config = dict(
    vocab_size=36094,
    bias='none',
    warmup_steps=334,
    schedule='wsd',
)
Each number is 128 + 32 x the weight over its row's rms, rounded and kept within 0 to 255. Layers, rows and columns count from 0. Numbers have three digits each. The size before them is the row's rms in percent of the matrix's.

# v: layer 3 attention value, 768x512, rms 0.0396, rows 121-127, columns 384-511
# o: layer 3 attention output (transposed), 768x512, rms 0.0288, rows 121-127, columns 384-511
# q: layer 3 attention query, 768x512, rms 0.0452, rows 128-145, columns 384-511
# k: layer 3 attention key, 768x512, rms 0.0451, rows 128-144, columns 384-511
v121 101:083139166178113171146152116098108087148190112091135167056121118124081174148094125142172098092113160094120126116171099139157177091189053142165187067100181080120129149134112167049196098111121092090162156105099149133112118132139108092133152137121100098148138085130128063106161152104145085144181153174142180078172182164162146127079187194139090155107120111125133152149110162219081123169102
o121 094:165138109108171131135105161116122144165150078140163106084087145093165155129089110083100208137103126151077135134109102180141167159126118173110133161113065159105092162087164072149137172109122147125172109133145118053196126151138082151113178108131123116132124144179112086178139167109086138112142118114094151156113099087088116103087197117114125130105141140123125125102133174139112081140178
v122 104:159138158089119192062152130166191079061137160073096147150181120100108171102169085118151154101184129092103130205109032127142136085172126095096147094093115136120101086160152130158085143137137163118139186131061131079119086189168161139103183081135125084159152091083074105092099148167135132116127126169123123122176135142109154153128114114153077114150147136130153175138193123119130157145112
o122 098:118123114126161150144130139126103133206127099130112148116134105130154147113081120077171164079098102128146123099109124151120103192152043195157153111100085144104163120144083074130135172125118114102143134121162116085155110147106159148136139134099129138082092134095125146088127111149126119075168146103149131145072110108114155169180193106147139143124153128169133093125101199146129088123135
v123 104:094207114128117089153113118092140126177157105115105146130133152188166158164052102096130102092132150135116150109108160184111138095109098114186147091121159169083198085124152109142144107129120167118079102163121073158194122125050103112178152135154144154125161122118111147128086167082126168135137170103172123109102166105151108157109128167114119102125172110117133110112120094128149080160135
o123 099:124152115118180140092117134134107151080111132173137059153130107085163127097191069205138175198180110140107082117144213093157133091177137115116115176117174125178051168118140157136112103132146152138133137184170160082103122162194144181155127157173161123099128107132155072204153138086175094122129045156117085122165083062111126070101131138102133164167127168091114102112099166139153154102127
v124 106:144111098055180106102108152138150145088085127126048141121159105087092130132147081157102118135108066093143163169151101151134164106148128102135082178103156129067130137143151143167108119166127153090169099135139111157074080142100111117096125112070136085216116120094135174130081137162139115141147112168152157189109148158114141050187125161173134132151162114177101164131132066117064140089123
o124 094:125135120118104127140148167107139096198182103109103120139132143153093115117072180049163114104136165134120137129131153145137135133133078174135116046102163138158148102131157078091188134148100126102154146198076190142164138070072130121101131131131148067112132121125161122080148157155165128118129154103163118102104141149129163167122179107144149111128101082124133139128099137165164113145083
v125 101:082139175144139117185135158114095123153063080126134124111114174179181138131141145140103129138141142143103105086170164133075129140091123165146184103179120084147112065156104123136079074145190159109089042109141132092174150071111150165142122167108154090074217113144181147155157143128143170125156135137115162120148156142140116150137111086134138158126136107203160153106111077118118106097136
o125 098:126107126122142133125122124153124138078096158102127136136097136075092132142091118185087072124140125093122139142125077112111090120130193097062106153123186148141129151109093148190112109164146108154157155127117081156089140192129098142172119156135135105157116126143106100177145129122138142103161115133077134173139138150148069085125145148125083117144131216079059120117111113185111150144147
v126 106:145176119071190120086117115138155089075110129103104139083198108104162129116158136134116139135119131032129088165111095137155134116160129098128203108131119078140131146044139125155154153144122117106154173109090112127096113115083132133099126090110104130160112137114090125142085156104149122121109151215136068119179115155114156142103168095149073128145119140139110119102110147088114146120107
o126 099:122106124148142116162143156101126140186189071137148157106037083120146093128083133096188176063147092125108128131129100182158136131164050178185145138126122132105136134105121091148121157122131145099108164192145144136196117099117104148134140124082073129112126172091157135113142130190172151159170125117138115116108110098150154087159177093118145112094115101156124120075113177164127069113116
v127 095:125134128091112142152104121130068091094091158188143069126148136057115086160108182114098119054097129098100152174108066197108140180143107186139058113102156133128147085081181101113123146128112070118173124102087207139105148130122135138125090086120148115118112130108128184097125132139138177137142134104103042148144131183154171152067138124151122093151123171159176163111131179099127101105146
o127 097:134121181146066172162145069128097135149121148076196129067168170190155122126138121113173069157134253146135175124134100155129128148147194121149155136153108143129135125102174074096120090135122097120129114149116096109154153083084217116139150125127139134123099095110083154098115127170171141133179113165170104151112077109171078105133091145202127127125175059148065134125146103123103135155146
q128 098:122085173125117161099142144143067132152124111141089132105109112107138128147141131106174092146142145155137091115089127125110121117090199158099091097111169183032180146111120208110114106093104144155145143134094114112078083103129058143071135199125152052146162136132095126105172103133154105170145107104080137125118132139052106096142117105112105139133105131077107099066172086126083104125091
k128 088:118100105161081133097156148177102119180113118144117155146097179143102114129094092129178122142165134124089128183114100090129072130081133130164080082141119132118112118092073089125094116138131143094165156080106138180070155126111142091108089146098129125119131112177087152100130159110087130118117204169184060177098121138160126157103157158177125127079150116149146123108124119101132112131108
q129 102:127176092191125187122176185158086195132174136113127123143111154153131103160101126047135117199134141158106164176171114055185103135138193120102123153166078098143156096158118062065072170070104100120110102092115121139102078061174162118036152171126111130152144150128167156120145126162126129104128142103149142146119117129108184132141113169161121127094161116161161077123161110154120080104119
k129 095:150107103190130147133110137102073118089116118164086069147111134131132093109086129134137135152159099132099133149164144142133082159080127153074138149140163164193139108123076091143077189155109115107127127103060140197076145062105151124095129056148193147144168094135104106116082109127109101129131125156126140126117146059160101125106105093152131092069123159084143118140131122177128116069116
q130 087:166160135134025166118147136140111153123161180120093084096125110132086108158110145092147136097132078152128156116115090068161102113184126153141095113145160101084146108135178082061119163092100146116199129064091150119192168142147096119099091197130148094107126107103104082122135092140122087158115154079087135145159088086149134124141106140095150184089104113145143151137139141147054115084086
k130 080:112098157130066158138084146144171109089145105155103100083144140193091154146189172067153109113127138132116104124147117135126137141077163137091122156103146129096208113101131053083118087158124101098159162216115101183106065161117166128103063097080170139149154122103135096126127137174081151075118128128107217159117099119157203061130119095134156146125116119158091136131115067130218093161146
q131 106:163125164123109115179119115136112057176066131113182177098112112152154086145073127112153119161176159153084102175149130113140167128108154081135135148100175138139081137129159076117144135111086153128156157121124138152151148067136142054117086101161160153141183068076033128108082111191137035132113138195079086126132157141150093165088131141178169098082121070115173095161178125111115104098139
k131 103:174153160161146110148149130144120134092142148133094101090091146150128089117153123141148123147184105113120078126137194104175086098133133173156101131131165094152108120115124153125083159073088159087163114089106155159108127127164108141052112132095115104130160157081144115120156097150109054167118118112188094100096140132121132140114063122126133206090122090166189088198148102125176050148132
q132 103:087079137104134149110160128122157149017197127084093094085172121126143143128156152135127111094150102101170120112094173112103105090165100123185125163117137129097166125213156152089190184132139074108136151167166187103153138138120163160127162132097090096110136149135175152086178134173134174115127162099136138151138088134086121163119148130139113089199128149177134128053048114100118159115130
k132 101:083066108111050061125146134086134168134086192124136155171145105162067146150155098109135129122105142140145183142124102120089121172138087117113142179111108092144114151223164155110191102154180124182105132155139139080164138173134146132183127128129078130097108084158114133149116155062151182080087108190152114118097117124084101106135218174125105113172116110107086124088176193173084170157127
q133 110:144102172103124136142149143195098135129112119134138169100090144142121077104092165175137101118087110166113076094121089171163155184154185138111092088090172152135125182137096181186070128035128123101192148133132186216151113147150145183102111155118202142150166168107113116122110114182127130184163120164127081120159116179127172129108129131168165135116105046066147093115126144115124122111097
k133 097:170087092155107148125125151149103158100136117131143108174109128107125152078114162110118133174085077133130168113189133133193095068102151126097098124112164147088119103086159155139122145099105147058091034080134144134124091105148171112102112126110161156137202125108132160176100116129170116105125147140142126108180112168144126165128117173079156140061103100173164115121136175115137126107084
q134 095:097101091170092167116188107059144149083105180120076057102122089169048074168072070144169104093085096167107156097128176096180171084147140145167157145172155159107122097167138132083113100141098176108165134153092113112111098125091178179111171188146181138123149139135132098101080098159161113122164083100111134203114150117142123152145105202184118131109140125084117108110102101136190107134133
k134 097:130141116166037123180062108172149158183150114123092119092110116170131099135125115162117171121161137139119130059094133174096164125085150123093160103131169154130134071168161122136112119117147178158112103133091144127151162167134114139182158147147090155143151102153120082154121137109110151182111103119134117065158128133153076086084142105167145171155077069076105134167117111141093142132120
q135 100:090103073099123153117126144148115147093129156133131080091142081094062115125135157122085175159087144089116105121131172134187083136171092160137134098128114168168118076060071093125149152141129129095159112178143179142172133138146118167061136162119088208128150153190153170141199160109119128121108189076172097153182133145104173064076141123123137138080078109134112155132111136125144130087088
k135 096:144163098118107137074158129114093143155107101164116110147114082068087122130157156098070138162105095105131113112166168031198136198127084114120103068103123089175140114182103136108132148133124097119138167117128182154121073122088091100151107129128195129153092101154187129190168145154120185155134162119167122179119111156102131123169141133157110081145109123137164124109152171111103108090146
q136 093:146129156070109086109056088160185063106163088164141179144098056136125160111145170154095116130073133182126096152138143165127116157147119120110175032049165150172093177161114152188148088161124122126120141112160075080141150199118116173217122113116130147114158068112091131108111116150163086174080113112125092101134087164139099107063119152109101115215101126107165142165105091131161149171130
k136 091:136088166048158120171190113083147091123146116155117135135113124100100147184149110142113141102143134131164163136140111109098155170160129133087100138125104187116087076139097110179164103128149175073110111149214177082173123151075101112129081143053109113096084119115120106124108114132114146110057078107142101151116128206153173155136185106081105131116163144180119117162088180069117123144156
q137 088:142158155206079164107116107171105151090128115127064135101163179075086154106108173082142111136158137144116083075082069149140153121146179146160117142094156153073174140064178186163116148098085150095171120096118164171140127099107091154100121177085138117104136113087130111158161111144167077140137126102119115109149103136191158107160070113113188197095143130118140178151109107175043121124085
k137 088:159176149156131118157176104110116092102165109156133070128131193200088146125124144107173101139132139155098118087129107046115143132156157165109085137112125099098183118174099114062101113071108142120176144150108137158174097122074118159100102136135183146122128086086191120094113181195082162123130113178130158122099153136130142085130112156168139105133095133188086166154164125128098109146140
q138 104:090067149115155101117132067183155103093157160097145108162166126121130117073162114169099076132077096150175086077071164134032091149128100112163157067134121125152105098110141155135184120178132150182117128152111171116156158175140113166217137113109078082118167086147162112111140092093172140127106123065144110153158179104103132105135183135052152179162108117086152144112091139155138169115117
k138 097:091092194055145084127149124141146145153127174063149168116146074110169094140149092173077115160039167134181109121094122149132137159134090075156125077151081156113138115155178144129217094143189136174114164159141107067144136141141108138162142160132072103107148090171121095090145131076170152080137063145121093089097126143087124126148170147113097103170132124080140089145096109143116110133086
q139 094:141138184162108144177176161151123147153180095109106120110074160163138129091141124101151143115161135180138119121122131116146111110142136099108106070128094116144129102161145116150062155111097126130146123061108131113166120088172120130099122223088134145081136120131182185172107161143143020114131122126134187166171099110100143155185107117094130188122117083106099098104108108107121130125091
k139 083:152155134165127132138099155118101098137129133130126140165136168141112120108182165057135115118142117120090180154137144148136117121147097165152115170056171149106139172089111167121124116125083112123141113110122119143133108113109135109078097159122152107098115136099134153114214156096138081140172115052115140163168163155202099129175079131100126164111110106135120099126079116092165135081092
q140 082:150090034092209149108167163137174122089160138132090137120138105127138147129106133151177118114142141118150120108110099169136165130117107085141136151120123155191127113126148108117148128186141065132112182166159139119174137137107129142182089124144120084178138154164069114070092113126142138060143099097079116117088185146127122101114148122120120106112119153190162111135156176175147131126154
k140 072:070190092128111118150119070110118153202190100164141160121154146121145158123099131138136144128150168157160174173087077188161134074144093056153110097137124120173172125180179086110128150098096158112122113099169082119190162142061093105083168039179082124121123179128151149147074090162112143141080061113087078089157133162130075121092086155134165144110089182110140170174096151158058075168157
q141 096:153116134117151146120143134091109174111160105090172149089165142119087101162171160129159169178121140105146130117107135179215102073115106125100115115128162130191171072155142120151134160150197122097129135183114173140139063122137169156116128092122120139122092128049192185110087107186115158095132083025177147171121084112123150119129177121169115095153143102058132083116144121102123130095159
k141 093:127140074154119121061114142096122156139168139103140227109132061173068209170114086112167059104093120166148200114106097123137142145121100150123114188156116156140113113160192119111105127153177087101144156139111152074150123094154117075162182133090165156104127131107176125126179174133079177124135169180148239115099119142101145145115152144147089075125144158114116144056173168111089159155201
q142 097:182186148128155148163119108152127184137064139183090090148128140099144167058124178124158076116188131122102132102125148184056117167138124117126131066109142117139094163063095189155166131168116195168121171157111102126184144138171127131155074093114130126125099160099117154123186136112130092097096155145111119113147135084149098110106044174123156091128187149082162154164156116141106143127112
k142 097:121148124150138083129102152180118149078144178111096100150127121122195139122167126133117122208106169175124128104165149162121073100173138188110147102150164140070151088081115197172125140173135097089168118173105128026169112128128165156127152134163143115106113117180090069163168149089150130090103161086125100073205168085148125137165121119054135120104132119159125150112148128167058146122096
q143 100:172162049097108156163166151086122135078148193126152161146108141105146176111132152086182132126127170118130166160138136184121082138158092113060118088119078120140132101154137160183144101218110143122110146160142121099135153111155142066117170033130144116107145147118138158135046130120122130082129174077058113111158081144166158106101138163115089098158131172115140140069160118180118146106161
k143 095:144210148145180143124126131081138135111152043126166118131098183121114153151115079132130111124143177140154112142173101132080114085130123135095106144131178149143148153131111121148133165127097102119154119160090010091141138122105107123125171148138140049111113139028131139112111099134113074095139132086074117110067137152110121127182082166140112131218096109160103121097149051102142171216149
q144 111:157153145147125110130105135122186121101124141141182141128142175153139124150150097113093063096127124119161166135184085120153153150133131138134103107112091184161158111147136184130156111143163111130163153123170131121180113131157136156103198100133101166106087165153054136160147096142100152110137101107139142112138153122140106105176133191125099119135151148182132177152094155127103141143191
k144 107:181158181142071129133156159130123123130126150079181144063134155157101087131121176124079128115084142104154116117174128127110157154101154130115124136123094089168136116148121124174102081151122125148173147147148116152083095161149170168177184074131079102144042183155105101177157135111103193143082101088176128118149148145107104111126141143140095094123112073113145187162131116157121081139151
q145 102:144120124121137127111132126133128119140138085101138073175129100166136170097175127201164090111139135158171176131150123099158099115107143142132140154106050110180149175167176154167110097158147153109140150110145133079111113143186148164150158129144121153161125109076084070106153155091116100121100127140135167097169118126168154138125111152161073176142126145158121180127099147151118140085135